python train.py --n_kv_head=6 --rope_base=10000.0 --rope_fraction=1.0 --qk_norm=true --tie_embeddings=false --init_std_down=0.0 --optimizer="adamw" --decay_shape="linear" --seq_len=512 --dataset="wikipedia_en"
Each number is 200 + 30 x the weight over its row's rms, rounded and kept within 0 to 999. Layers, rows and columns count from 0. The size before them is the row's rms in percent of the matrix's.

# layer 6 attention output (transposed), 384x384, rms 0.0313, rows 379-383, columns 96-191
108,195,195,171,218,189,216,164,212,237,189,205,226,216,193,259,248,212,174,180,220,242,165,186,202,152,196,195,158,233,204,216,192,200,194,237,207,225,148,177,163,226,252,204,222,184,209,161,166,229,180,200,153,231,183,247,232,241,186,233,197,208,189,202,213,215,165,178,170,188,231,149,185,175,175,186,214,185,213,179,220,187,218,209,190,163,188,254,167,197,243,198,188,231,202,189,176
106,201,192,257,186,243,236,239,223,168,205,181,190,225,207,232,193,188,215,158,159,215,213,205,244,222,174,176,220,209,175,205,208,183,178,219,216,230,223,238,124,234,186,171,181,157,177,115,240,297,229,194,215,202,217,185,209,137,198,184,223,237,211,219,170,215,155,212,178,242,184,222,194,173,237,222,134,238,170,204,172,241,167,191,186,194,189,202,141,214,201,189,217,179,211,192,200
114,255,215,182,224,225,144,217,215,200,230,164,189,220,213,180,180,204,252,203,253,188,149,221,164,201,208,204,191,126,220,166,204,218,209,227,194,220,238,218,116,156,176,175,183,209,170,235,145,219,194,215,215,178,167,226,210,190,242,172,254,172,194,253,211,176,249,212,153,239,174,192,206,161,257,195,177,189,218,204,182,230,204,208,221,214,216,180,203,193,204,145,220,191,240,199,160
102,168,169,157,185,146,196,207,159,199,157,205,245,195,201,214,276,205,237,211,183,177,150,204,195,223,196,176,236,187,174,178,169,249,229,199,193,210,246,156,217,173,197,210,214,154,198,209,198,190,182,186,197,206,160,199,166,185,203,237,178,229,177,158,191,232,238,219,241,180,187,219,226,162,180,180,216,213,202,223,215,169,218,195,197,162,207,187,217,232,158,206,175,249,207,198,217
107,233,185,222,169,209,195,222,199,150,241,222,215,227,161,167,183,208,210,210,175,204,189,185,150,189,211,176,197,177,180,176,202,236,209,192,221,198,187,222,157,185,176,188,234,151,157,247,129,180,200,212,189,248,170,198,226,211,242,207,200,231,213,204,182,174,200,195,213,193,177,204,227,180,209,213,187,193,215,230,190,174,191,225,220,191,225,218,241,188,110,190,220,265,223,286,154
# layer 6 attention value, 384x384, rms 0.0307, rows 380-383, columns 96-191
101,181,256,209,189,215,200,183,190,151,221,245,220,186,157,184,189,195,220,193,178,161,189,173,229,199,213,213,179,241,201,208,172,179,211,186,175,152,279,221,185,213,203,178,236,162,237,175,271,281,188,242,222,234,185,236,230,172,169,226,226,199,164,276,184,188,186,231,238,187,187,209,195,204,192,193,167,251,212,127,124,211,182,129,180,230,204,239,205,212,231,197,173,210,248,165,231
107,165,222,218,151,218,180,189,229,190,192,224,181,214,263,164,183,197,253,208,228,177,138,208,207,209,199,165,223,181,183,190,191,230,219,212,211,218,177,198,209,218,198,137,196,181,211,225,136,265,200,187,178,241,200,234,193,227,237,210,242,171,217,197,187,164,214,208,167,221,142,184,209,171,200,186,214,214,206,177,193,160,179,221,277,173,244,156,209,137,182,180,201,224,222,134,201
105,150,225,170,153,210,213,189,203,174,170,216,244,192,203,202,244,206,193,192,184,206,144,229,238,263,185,185,184,173,207,173,203,248,173,164,191,219,219,177,204,215,169,162,214,260,241,188,187,210,237,170,241,162,207,177,234,232,201,183,214,202,105,211,204,202,186,171,265,167,230,216,214,130,174,203,204,242,222,197,289,177,214,186,192,194,183,177,155,220,229,200,202,262,223,253,189
104,204,206,251,157,203,160,188,191,184,195,238,232,198,178,226,202,169,230,228,184,187,153,251,171,220,244,159,171,221,209,263,182,172,191,200,216,203,165,157,188,232,149,218,211,187,162,228,161,267,190,191,252,232,192,173,145,222,203,233,222,201,212,202,191,199,247,124,231,231,179,222,198,241,214,174,161,197,203,210,192,202,191,236,259,223,229,183,189,216,174,204,154,290,210,203,149
# layer 6 MLP up, 1536x384, rms 0.0354, rows 0-31, columns 96-191
108,177,171,150,121,178,203,194,242,187,218,125,150,250,175,217,156,238,194,262,215,181,239,206,248,195,158,213,156,205,154,144,226,212,164,231,210,237,239,230,193,200,138,257,203,220,173,222,223,278,166,177,252,194,187,217,236,220,180,193,170,197,236,158,196,195,204,212,226,212,199,206,172,174,223,171,215,236,220,219,201,212,211,238,143,200,207,223,215,211,192,233,208,172,178,203,165
125,243,214,207,250,151,204,200,211,186,260,153,217,156,226,200,159,237,187,210,169,158,232,188,282,211,218,254,173,230,154,225,192,167,182,188,184,253,168,163,170,205,200,185,193,203,208,202,209,173,151,214,221,197,170,211,228,199,158,225,204,213,286,213,209,163,161,183,171,185,185,261,190,234,229,182,199,158,189,196,165,197,212,174,156,205,207,246,211,182,213,208,238,161,206,167,180
119,228,165,217,177,170,186,182,161,146,226,144,272,203,234,207,203,168,235,162,201,196,158,140,203,129,108,188,218,185,206,213,238,168,191,199,199,263,178,181,179,186,204,234,193,133,234,220,225,184,186,180,241,244,206,267,228,172,223,174,188,205,163,250,175,222,172,183,249,255,199,228,191,162,220,205,196,232,184,184,190,177,195,198,210,190,191,181,246,129,158,176,149,177,174,215,246
128,196,144,218,184,249,252,212,198,245,224,192,246,179,290,153,221,129,207,165,171,243,164,199,238,213,197,221,222,189,200,187,187,185,198,138,134,178,204,174,206,281,216,184,184,237,225,168,253,208,221,148,264,193,223,152,154,209,244,228,210,218,181,189,202,171,239,212,229,220,247,226,198,223,198,205,253,211,216,245,194,196,190,217,191,171,182,195,184,261,177,204,266,162,154,253,164
119,165,156,213,174,199,173,246,211,224,216,243,216,175,231,172,211,135,190,224,192,237,211,214,264,179,246,135,255,183,179,244,182,183,202,197,219,204,188,183,208,198,249,188,214,203,206,203,227,199,219,186,189,232,205,142,185,208,190,206,198,166,235,233,216,229,202,160,235,167,216,176,222,219,197,189,212,178,157,199,254,150,206,208,196,157,231,226,206,240,214,135,206,202,194,185,248
064,171,229,198,239,216,166,202,213,175,167,189,184,187,136,188,215,215,233,221,176,171,185,156,229,175,208,209,192,211,186,244,209,233,209,223,183,184,238,173,192,237,191,223,233,169,200,211,145,212,161,181,247,274,205,259,211,197,224,219,170,215,188,209,220,228,172,185,178,238,153,214,168,260,196,235,157,223,248,169,250,158,206,228,210,183,197,205,192,197,268,249,182,140,254,192,181
119,212,157,237,183,225,196,158,193,192,192,237,226,175,192,204,178,229,197,192,211,190,188,237,213,183,148,184,213,246,187,166,197,160,147,245,208,204,171,220,269,197,172,276,221,249,225,171,187,231,186,236,163,197,190,188,173,196,187,171,192,227,235,207,186,204,226,214,248,201,225,213,203,166,203,185,164,202,179,217,152,186,188,158,205,204,179,159,165,181,194,165,200,167,155,223,226
126,221,166,177,169,152,157,227,200,221,242,198,227,179,259,214,194,225,231,212,210,184,220,164,200,220,136,159,167,186,203,187,160,190,251,205,250,239,122,216,224,203,169,224,181,201,229,187,190,266,237,166,182,170,135,228,179,187,222,211,189,162,221,226,250,214,193,200,249,201,185,236,179,199,200,195,250,187,193,205,195,207,203,212,228,226,211,188,191,221,199,240,178,253,200,174,202
059,211,230,262,184,239,173,236,206,196,240,210,179,203,173,191,200,180,181,233,220,146,190,174,118,235,242,212,149,213,211,172,190,237,192,202,171,200,214,190,163,204,198,168,170,213,213,203,239,182,283,233,246,215,237,211,256,187,217,155,196,243,189,205,198,186,176,151,137,200,168,170,197,228,185,233,209,177,179,164,187,246,222,164,214,203,252,186,188,181,201,196,242,188,175,219,120
048,184,252,206,199,215,209,194,233,216,155,218,179,223,155,220,205,179,197,208,143,240,237,187,188,160,248,223,207,184,203,173,210,153,204,170,192,219,195,197,226,119,208,205,158,194,207,168,215,235,211,207,137,207,254,291,157,218,223,129,190,226,236,217,225,211,219,219,208,155,179,210,225,215,210,248,152,194,158,206,180,255,171,177,191,195,191,188,158,179,202,238,262,191,229,171,203
078,217,172,223,229,195,171,175,193,239,242,260,222,204,161,206,154,132,217,147,240,191,171,260,241,224,195,217,233,203,230,187,187,208,172,213,138,186,189,197,232,204,203,203,214,225,230,153,220,228,178,196,169,129,198,200,202,247,206,218,183,200,234,202,141,214,185,241,234,194,188,151,212,211,185,250,190,202,179,177,222,246,219,220,193,173,211,199,143,248,152,174,204,187,208,216,218
077,275,164,251,155,194,222,170,275,263,165,201,183,222,177,136,227,174,244,200,201,229,226,195,237,146,214,149,179,232,180,240,185,206,219,159,184,224,231,202,234,242,220,208,219,232,213,219,227,197,172,180,171,227,175,211,189,207,208,97,231,248,195,251,227,232,216,191,183,227,210,223,120,183,180,211,213,220,235,182,217,155,223,120,205,177,207,168,204,200,162,249,172,188,204,147,174
133,212,161,165,225,204,197,217,191,227,187,198,177,183,225,216,214,210,197,236,228,184,277,245,198,200,184,219,230,146,161,134,232,183,199,215,182,215,158,194,155,222,240,275,162,191,266,191,189,230,192,168,216,182,177,245,208,176,169,230,195,185,221,219,183,203,185,195,219,201,192,250,173,209,209,207,231,197,234,206,168,120,202,235,202,210,175,205,187,190,254,177,194,219,187,254,135
112,200,206,251,181,167,217,222,178,174,169,189,269,227,180,189,212,240,159,228,206,171,213,220,190,136,208,205,137,240,232,231,180,128,271,193,219,220,185,221,154,141,241,186,156,165,223,211,216,290,209,209,229,241,208,216,212,195,135,222,165,211,168,258,177,188,183,178,200,221,171,200,222,229,240,228,166,237,173,187,165,168,167,196,183,161,220,266,145,189,197,208,186,197,184,202,174
106,157,178,139,199,185,195,170,212,222,194,222,232,194,236,248,236,189,185,199,212,209,211,133,182,231,203,218,171,163,199,208,236,253,202,214,241,188,218,210,164,204,159,167,233,187,229,212,254,251,253,179,232,257,194,174,193,150,195,221,212,222,190,236,155,170,188,205,200,190,170,156,191,230,182,238,149,210,229,230,214,253,156,174,166,153,209,215,112,250,209,214,195,224,188,192,186
095,191,210,192,220,163,181,214,190,213,200,189,225,204,157,197,213,215,223,195,237,173,181,179,203,167,224,240,199,208,253,163,183,225,182,157,200,201,180,208,158,222,177,163,169,171,195,246,226,196,158,201,205,172,223,209,197,172,214,198,196,210,194,256,156,194,199,217,230,225,155,137,181,218,214,199,173,159,189,155,213,154,174,208,221,198,224,197,166,181,176,170,201,223,191,206,119
112,211,193,202,239,143,191,185,175,216,143,178,208,213,203,219,195,166,151,238,223,228,178,224,209,240,221,149,201,214,228,187,169,226,189,245,231,220,252,221,162,231,181,182,223,172,234,134,161,151,158,228,153,163,175,174,166,216,220,185,200,196,216,157,247,216,260,164,204,143,217,223,234,222,184,208,225,203,229,174,256,198,217,223,157,217,212,233,246,228,170,181,173,195,175,219,170
055,192,195,142,163,167,184,194,219,193,208,210,219,182,234,152,188,209,184,246,176,200,182,190,216,239,218,209,271,191,212,203,202,147,251,226,205,208,233,200,179,191,176,184,166,227,184,173,232,153,163,156,193,203,208,154,199,186,202,197,172,223,231,224,208,198,226,230,204,215,220,243,152,215,186,214,179,251,170,255,237,257,208,224,192,181,241,200,228,208,232,201,267,219,152,214,166
106,189,159,221,149,197,249,238,224,249,223,127,201,227,171,179,173,191,222,230,228,184,168,142,233,207,207,149,235,177,168,225,169,209,223,162,193,192,176,228,169,245,204,171,188,198,186,237,142,173,170,165,234,201,171,178,248,208,193,213,213,177,174,252,150,202,227,221,229,171,175,224,194,188,214,216,250,164,173,173,254,147,169,216,132,237,175,144,238,244,149,167,208,235,187,257,193
102,233,211,179,149,253,227,267,206,172,231,165,161,137,167,170,181,292,196,169,189,156,214,170,186,202,180,199,176,204,204,153,195,196,158,189,198,207,217,222,176,186,186,218,221,175,241,211,196,215,211,193,178,241,175,169,169,170,181,169,217,275,196,189,233,238,182,265,258,204,222,223,200,221,205,227,256,164,172,237,228,227,233,151,196,194,218,223,145,218,235,234,190,203,159,214,232
109,141,216,300,213,123,206,196,159,191,131,160,164,181,183,175,227,253,182,210,198,229,203,135,214,182,197,200,187,220,186,185,188,179,193,222,193,244,162,216,194,172,201,212,217,124,133,228,210,212,182,164,209,210,178,253,207,204,220,179,176,229,201,215,207,225,179,179,177,208,170,214,200,227,221,168,188,227,182,203,211,251,254,187,201,220,232,262,201,229,204,270,213,163,236,158,194
084,167,205,167,181,197,119,204,204,201,194,202,154,185,240,219,171,254,222,198,229,192,161,265,189,203,201,242,233,169,217,141,218,226,183,202,153,245,248,164,181,239,209,233,245,173,210,210,213,248,227,196,151,191,175,199,199,246,225,189,238,177,189,226,228,196,180,227,231,229,185,196,218,169,180,210,227,203,213,186,206,179,256,207,161,215,183,180,235,205,207,252,164,251,195,216,209
088,242,199,174,180,201,227,217,223,240,222,210,183,193,171,181,172,180,243,169,221,174,213,161,215,205,196,236,208,226,205,204,233,173,217,179,204,217,232,179,191,247,169,238,231,204,227,269,188,199,222,205,170,233,172,235,231,246,206,176,198,250,200,186,247,226,154,213,210,187,205,207,234,207,216,180,227,156,190,265,257,169,208,199,201,147,221,176,195,251,214,223,171,217,171,239,193
121,187,218,260,149,172,192,205,238,217,170,209,229,159,209,236,193,162,210,210,225,196,156,159,233,166,221,161,200,175,182,226,215,215,185,214,194,156,192,220,189,200,221,173,223,203,234,183,240,200,239,180,214,215,173,203,211,150,263,217,206,193,211,249,219,158,242,150,168,226,140,193,211,194,227,224,179,214,224,279,232,188,206,249,210,175,192,204,185,220,209,161,166,205,241,215,153
091,241,227,210,192,197,227,212,162,198,193,177,169,246,196,169,169,200,197,166,217,165,201,221,215,157,167,174,252,157,224,249,216,177,212,167,169,195,164,220,220,198,132,216,148,134,246,247,191,168,210,162,224,144,154,220,187,200,154,262,212,193,235,237,146,207,199,224,239,185,235,210,146,212,203,237,257,207,224,202,250,178,217,268,195,211,189,198,209,167,166,188,234,208,186,166,163
091,202,209,285,175,229,216,185,200,238,156,210,228,255,189,192,173,237,202,166,165,197,170,196,196,248,209,175,178,199,223,127,209,273,169,222,187,161,184,224,192,174,210,224,222,158,192,231,178,210,161,213,221,207,237,241,233,208,198,229,164,217,193,138,162,174,194,151,159,218,154,244,161,198,218,217,238,224,223,211,154,211,150,184,208,174,167,237,192,159,228,162,180,208,176,216,211
099,152,204,170,205,199,215,234,244,176,251,203,170,196,187,188,180,153,158,146,214,173,221,176,200,221,246,219,276,162,239,206,201,202,235,176,237,221,205,230,245,202,223,176,195,226,161,255,176,157,191,206,186,190,222,259,205,179,188,186,164,157,171,209,210,171,232,235,117,232,228,208,265,143,189,174,184,183,220,193,215,233,212,197,207,239,167,203,180,238,207,186,232,196,203,185,255
063,207,200,174,216,211,207,165,204,200,150,167,187,220,194,239,175,221,198,187,214,177,216,192,199,195,233,137,222,251,203,215,221,226,202,202,172,235,208,208,246,182,167,186,205,208,171,204,241,255,267,191,199,251,172,229,226,169,219,220,183,190,163,213,157,189,203,229,210,216,209,145,214,168,193,122,215,191,184,174,213,207,203,222,233,264,224,246,239,227,204,188,174,232,216,252,196
106,236,252,225,182,199,217,175,178,206,173,210,254,190,212,216,209,204,186,203,233,210,185,206,219,164,176,175,170,197,149,186,207,164,237,182,134,180,166,215,235,223,151,162,204,200,218,208,187,149,254,137,130,176,184,210,212,278,252,172,215,185,173,245,207,209,211,200,174,206,222,258,182,156,196,248,225,233,172,180,183,185,233,159,182,178,221,192,211,209,229,209,230,167,192,190,222
124,132,200,210,171,199,227,207,233,183,160,124,201,190,224,190,176,179,231,166,233,210,197,197,174,172,154,223,221,200,206,223,167,175,214,206,250,137,204,159,226,208,167,265,137,199,179,170,208,212,216,222,178,184,225,207,223,248,200,246,188,160,209,227,161,229,206,153,258,220,205,152,158,158,197,246,181,205,235,177,193,190,234,220,234,174,269,180,239,165,154,192,193,202,223,185,178
123,224,236,165,213,234,225,160,185,169,193,189,173,179,158,215,239,216,200,217,164,190,219,221,219,223,202,160,210,182,196,207,213,159,240,137,179,196,227,217,229,235,198,154,266,166,185,114,226,159,202,199,222,181,220,240,227,215,161,208,167,191,197,200,171,207,248,133,188,213,204,262,214,195,184,267,197,206,214,226,153,152,173,177,185,204,200,148,174,154,200,174,178,193,207,225,214
128,186,220,233,186,225,204,203,245,193,235,157,209,203,188,140,231,182,213,163,179,202,181,201,222,232,203,163,220,198,146,180,196,230,239,170,242,221,168,206,190,171,209,235,185,161,208,197,201,220,230,210,180,231,218,247,218,226,230,241,140,196,178,162,242,153,160,204,220,197,219,129,188,200,184,200,198,221,210,261,259,193,173,165,210,182,206,214,141,218,145,245,158,226,200,220,242
# layer 6 MLP down (transposed), 1536x384, rms 0.0237, rows 0-31, columns 96-191
111,231,199,192,241,191,210,206,218,177,225,192,243,216,199,168,198,87,181,185,188,185,215,155,159,230,194,173,218,168,245,185,169,229,204,166,194,129,207,179,183,196,234,161,229,210,218,188,191,174,270,209,211,218,196,199,162,209,199,215,230,165,170,207,165,249,258,204,196,206,175,199,214,168,198,273,206,234,236,213,192,187,242,181,188,248,166,126,171,166,220,158,153,175,195,237,174
124,212,215,249,254,212,207,186,179,204,199,205,209,195,201,163,155,190,230,223,191,170,203,204,242,208,261,275,161,228,199,215,252,193,210,233,232,223,171,201,218,213,186,177,187,239,177,229,205,155,199,181,178,184,228,220,176,229,178,196,199,177,206,215,182,164,202,159,170,165,195,173,223,213,203,228,201,195,241,227,237,212,226,225,148,249,214,186,189,228,205,222,208,210,253,165,193
121,193,175,229,171,179,223,215,213,161,241,206,221,220,201,161,159,165,218,166,190,148,170,191,183,168,180,198,182,218,256,216,235,212,183,223,255,214,255,184,161,178,272,191,180,191,247,205,227,187,204,198,215,173,180,228,199,231,214,208,256,128,168,211,209,190,163,161,194,201,236,228,223,174,210,206,173,235,162,149,208,174,191,152,179,187,190,229,239,244,145,240,156,194,212,157,268
119,221,220,254,196,155,255,207,152,196,201,189,200,208,182,223,175,211,122,187,190,231,173,161,185,186,178,230,239,187,192,239,193,238,217,193,137,202,243,174,152,197,179,212,213,201,178,185,200,216,179,169,240,140,176,215,208,217,179,155,189,207,190,195,218,176,225,157,163,187,221,187,202,199,240,214,204,228,162,181,151,197,209,236,218,272,211,215,204,234,228,243,225,231,187,235,158
117,211,178,176,216,203,183,191,225,198,178,158,167,252,113,133,260,214,168,167,205,163,211,133,209,212,163,221,203,188,224,192,215,126,201,202,221,193,190,216,217,175,219,231,254,209,160,197,180,149,190,229,154,185,181,225,252,190,196,214,240,200,220,162,217,182,118,189,227,192,199,195,176,226,155,186,220,205,218,146,265,200,207,190,232,263,183,213,177,130,187,272,177,243,226,223,151
073,212,196,210,217,165,229,148,183,159,196,169,216,189,183,172,165,166,198,229,235,256,180,183,256,217,178,232,172,203,183,216,214,252,201,199,191,192,178,205,225,201,216,201,186,212,198,217,219,177,233,151,172,190,210,171,188,181,194,200,218,222,184,221,197,182,214,197,159,184,175,228,215,166,179,259,170,245,176,229,202,237,214,151,132,264,257,181,185,213,140,191,166,207,196,231,202
111,206,194,210,227,194,226,211,229,238,225,175,224,198,158,152,284,221,169,177,185,197,203,188,235,167,214,220,191,273,167,157,203,229,167,182,258,213,178,228,207,192,161,213,204,279,224,169,161,220,252,190,215,181,205,157,231,206,249,166,186,191,172,126,167,183,172,177,220,151,195,235,188,185,201,162,189,218,165,225,227,203,230,204,247,225,164,221,180,192,206,222,236,197,244,189,149
121,198,178,170,173,159,181,195,189,235,249,213,238,226,195,244,170,230,176,192,173,188,233,155,203,282,188,213,177,219,238,186,144,193,227,209,201,205,186,217,269,222,161,213,208,164,205,223,149,232,194,194,228,193,235,218,195,202,210,260,183,191,209,210,213,191,172,167,193,183,216,169,201,179,200,152,226,204,214,210,196,192,185,203,244,197,237,135,216,145,193,191,212,189,242,171,204
069,130,183,183,187,187,158,210,228,175,266,183,171,141,221,212,243,196,224,241,187,162,252,141,195,214,204,209,240,164,217,268,207,215,215,207,195,212,221,210,198,179,206,236,201,169,176,170,195,215,194,193,187,229,185,167,187,190,154,174,220,190,171,170,159,205,195,245,231,220,167,221,168,180,204,208,225,189,194,242,186,199,204,248,158,187,165,163,186,223,236,171,251,168,216,223,215
060,209,227,187,105,190,185,258,201,217,185,192,209,197,178,180,184,253,174,251,237,224,188,198,211,204,204,201,203,201,168,201,191,200,198,182,243,148,219,194,198,192,208,167,202,186,201,169,165,192,142,233,234,166,219,221,194,231,170,227,223,176,157,163,243,188,231,182,191,219,213,224,197,256,182,165,244,225,198,204,218,179,174,201,275,276,210,245,223,252,237,162,217,178,189,197,222
087,204,219,207,194,205,144,229,131,226,194,161,179,231,233,158,245,163,250,149,204,203,176,160,226,157,178,161,179,186,209,231,179,202,206,203,210,242,222,231,194,179,219,223,244,174,219,231,230,162,136,207,191,158,195,184,156,215,177,205,220,201,262,219,186,195,188,205,217,251,181,235,173,182,208,227,187,178,224,189,240,190,209,223,199,170,146,237,153,227,198,248,185,187,198,189,212
085,193,208,211,204,221,180,190,196,213,196,184,246,192,231,251,177,188,248,215,195,211,216,223,216,168,138,185,233,154,221,216,228,209,188,189,253,236,242,245,191,212,189,178,137,192,138,180,241,212,216,184,200,245,220,188,219,200,154,199,198,188,214,239,168,173,168,188,220,206,214,201,177,176,158,251,165,174,212,232,177,246,183,202,232,207,217,189,191,216,256,232,175,232,233,206,191
130,211,215,227,174,179,237,175,219,201,165,191,181,187,173,210,247,192,214,195,220,163,192,213,197,215,171,187,237,202,185,117,182,201,196,215,170,182,165,200,186,164,170,190,193,195,226,196,141,170,176,214,216,168,161,191,189,196,245,187,153,227,194,194,189,210,198,182,189,163,200,242,246,195,191,156,227,145,194,172,175,209,186,223,225,207,208,175,191,130,188,165,236,179,215,213,132
111,289,172,262,197,177,228,123,189,174,230,190,155,175,221,239,244,229,214,188,228,219,229,249,216,135,141,142,172,229,222,204,208,168,215,172,191,176,267,206,177,193,233,193,203,182,182,253,180,201,184,149,209,231,215,198,177,232,171,146,175,254,179,226,231,243,184,288,198,183,172,222,197,176,208,234,210,205,206,181,174,152,199,205,174,217,147,210,197,173,174,231,220,230,183,203,220
103,185,184,216,187,241,187,228,188,197,169,202,151,266,178,164,209,241,199,166,200,190,135,238,224,190,186,225,205,172,192,250,134,144,188,168,203,181,213,159,177,156,194,219,221,217,197,144,195,198,166,209,154,171,182,212,226,229,179,192,178,200,217,167,234,177,184,208,220,185,189,259,188,185,212,145,186,225,189,194,236,163,229,181,226,218,192,186,259,178,239,204,256,159,195,202,168
095,221,194,130,230,160,170,256,175,188,234,256,205,160,133,210,208,181,243,153,232,189,196,229,196,199,182,261,222,206,201,206,234,207,228,201,222,202,233,181,198,223,181,211,135,185,195,196,228,216,206,244,229,244,210,246,180,232,205,206,233,189,224,160,206,224,165,174,196,209,208,177,186,174,186,235,163,218,223,134,192,241,219,183,228,192,208,236,200,184,218,179,207,222,195,184,162
106,176,125,180,236,221,197,224,176,219,175,165,202,130,230,215,187,239,217,223,210,279,200,183,223,202,192,184,192,183,207,177,173,177,177,223,208,211,241,217,186,244,197,226,226,185,219,201,222,154,197,171,212,213,193,230,223,162,231,189,221,245,215,221,269,258,197,207,201,203,194,196,256,230,225,212,221,202,175,226,192,196,204,193,216,209,215,184,197,179,225,239,150,171,196,238,157
064,191,191,204,223,191,168,197,173,164,157,226,186,189,212,207,202,174,139,197,186,200,228,268,192,187,238,203,208,238,166,258,148,170,204,174,200,183,190,221,201,174,190,238,201,194,221,229,206,212,246,270,191,210,193,190,158,233,224,218,235,232,185,209,230,260,201,197,141,240,166,182,205,215,175,204,229,171,180,202,160,116,261,222,174,213,210,249,219,236,246,166,195,200,171,232,201
109,194,147,217,175,210,233,179,88,162,213,267,184,250,189,188,190,257,228,159,115,172,171,155,184,198,209,238,185,176,218,193,186,228,206,247,188,192,136,180,235,188,206,151,209,196,181,202,227,248,223,187,183,191,232,167,132,156,214,189,224,128,189,200,175,202,219,209,148,228,205,180,202,190,170,249,169,178,194,179,264,188,221,224,199,186,154,207,242,182,166,187,169,222,191,156,194
102,224,202,204,188,224,218,239,142,264,218,202,183,229,146,182,209,232,222,186,191,173,198,221,207,162,209,212,258,139,196,213,240,224,201,270,203,210,169,206,178,184,234,225,177,175,203,173,194,205,175,242,195,219,209,205,205,175,178,153,214,192,212,217,151,159,187,213,216,251,181,191,203,187,237,240,180,201,194,253,243,199,182,202,170,211,180,246,175,218,184,210,199,222,223,151,298
108,222,230,204,237,184,238,218,219,153,203,213,223,216,169,170,258,231,146,202,183,154,209,200,174,209,225,240,215,215,142,200,203,163,249,186,242,199,193,215,211,203,216,204,201,238,177,185,238,173,226,160,185,166,202,217,198,215,228,153,244,204,223,144,212,210,137,217,210,229,167,199,146,205,160,189,236,227,232,231,169,152,210,175,212,198,191,155,201,118,213,238,137,178,244,177,149
089,157,201,190,209,230,234,117,211,234,168,198,169,231,181,138,171,199,242,199,234,169,167,217,178,185,168,170,195,226,275,213,207,200,160,182,280,181,168,202,216,190,199,231,208,213,177,203,184,203,234,239,193,192,222,249,201,218,124,180,142,223,180,232,171,274,261,247,191,202,210,190,183,254,207,190,212,207,240,173,223,227,193,224,210,191,242,211,174,221,189,131,178,201,245,195,160
094,172,208,223,156,217,225,187,186,231,238,230,240,227,183,169,234,184,242,223,192,183,205,168,172,167,149,155,250,280,237,182,202,183,194,197,218,211,199,123,240,210,228,212,167,257,207,251,191,213,177,195,254,217,210,267,213,240,200,179,214,211,211,199,188,168,149,184,186,212,223,171,191,206,204,223,118,208,194,195,202,237,215,196,223,211,201,191,167,199,208,222,187,192,220,205,196
110,202,209,174,150,182,240,247,230,241,212,180,202,183,256,212,176,257,196,189,192,205,197,178,211,234,204,177,191,217,184,198,165,192,162,155,215,220,233,215,182,223,216,194,235,200,232,251,217,153,208,230,169,222,223,133,150,206,200,221,181,227,252,150,176,173,197,209,199,174,191,219,229,206,257,224,215,209,183,226,172,186,225,156,220,209,125,194,181,248,156,198,215,176,223,210,254
095,245,215,155,207,235,240,203,200,225,222,160,215,239,131,254,154,222,175,222,204,243,161,206,225,225,183,146,214,186,192,156,188,208,188,209,167,187,199,241,182,195,238,137,184,191,202,158,178,221,154,189,187,189,198,174,204,197,179,220,189,183,199,195,223,162,233,230,137,224,207,195,183,189,162,178,155,165,212,172,242,214,200,166,258,94,178,253,181,135,166,177,179,238,211,177,171
094,204,136,199,204,208,210,235,163,224,234,228,206,214,218,191,188,201,204,178,200,243,188,165,164,174,183,253,198,198,206,227,242,170,212,224,204,219,243,219,200,231,216,230,262,185,246,167,158,239,219,255,193,180,169,229,173,271,227,215,231,193,192,200,234,214,223,207,141,178,193,189,207,162,190,169,184,200,245,231,233,201,298,219,199,241,230,182,199,243,177,175,177,257,229,215,223
097,192,216,225,161,167,205,227,192,195,197,225,184,204,181,190,209,193,210,170,179,196,234,209,228,249,216,195,228,179,157,183,194,167,143,219,217,196,208,186,309,212,233,196,186,205,211,253,270,181,175,213,197,212,186,256,152,232,195,186,193,195,187,240,152,164,222,207,153,215,192,238,209,204,191,213,181,209,232,178,178,185,230,176,206,238,229,160,265,205,211,149,184,204,189,172,154
071,214,214,270,173,164,223,201,212,244,266,197,206,229,190,169,190,198,211,169,225,130,201,185,201,218,235,189,197,145,166,198,146,142,190,233,220,185,129,173,253,183,195,229,231,245,211,233,234,193,189,188,215,196,193,195,140,242,229,193,220,218,187,201,193,239,244,214,217,203,192,242,173,200,179,197,215,204,147,170,209,170,191,176,210,159,135,174,235,193,192,235,228,208,238,201,151
102,213,223,168,188,186,221,245,211,239,233,251,238,206,250,195,199,224,196,155,223,198,182,179,208,138,238,174,269,226,246,211,182,196,202,207,194,169,226,197,201,163,215,177,150,188,224,136,134,224,256,185,164,221,194,194,207,152,191,188,237,196,238,234,196,211,238,242,117,208,173,189,212,161,150,240,189,206,241,179,244,148,203,214,195,198,212,239,173,229,157,193,187,191,188,207,183
126,265,186,180,248,239,193,171,141,243,207,218,160,227,217,235,222,260,133,245,188,201,187,213,206,196,205,204,177,190,181,217,253,214,158,240,178,263,220,254,179,221,211,159,214,208,243,230,141,184,209,167,204,211,156,265,202,218,156,180,218,174,203,176,221,230,206,210,184,200,208,167,254,236,185,158,214,166,145,240,199,190,166,190,198,265,167,181,119,220,199,203,226,229,164,219,200
117,227,147,213,238,188,171,170,243,226,178,193,172,198,148,268,222,136,219,181,155,189,171,219,197,149,246,224,244,143,228,249,195,222,254,239,159,236,207,247,199,175,160,172,211,167,182,153,164,200,164,245,204,189,202,184,246,223,212,187,213,227,155,171,209,220,221,197,229,207,215,219,215,163,194,192,197,216,202,207,225,195,221,176,170,215,184,162,188,162,236,169,160,205,236,207,216
117,237,283,178,194,202,270,168,188,226,144,210,175,206,222,211,207,202,222,262,212,200,185,217,217,205,207,199,209,223,150,194,182,249,155,156,186,217,188,223,181,184,127,183,204,161,209,138,181,201,133,160,196,188,162,172,233,213,189,189,173,211,198,171,201,184,244,229,183,236,201,266,181,178,173,264,247,228,191,241,177,179,179,191,225,209,208,242,189,226,206,269,211,163,197,210,204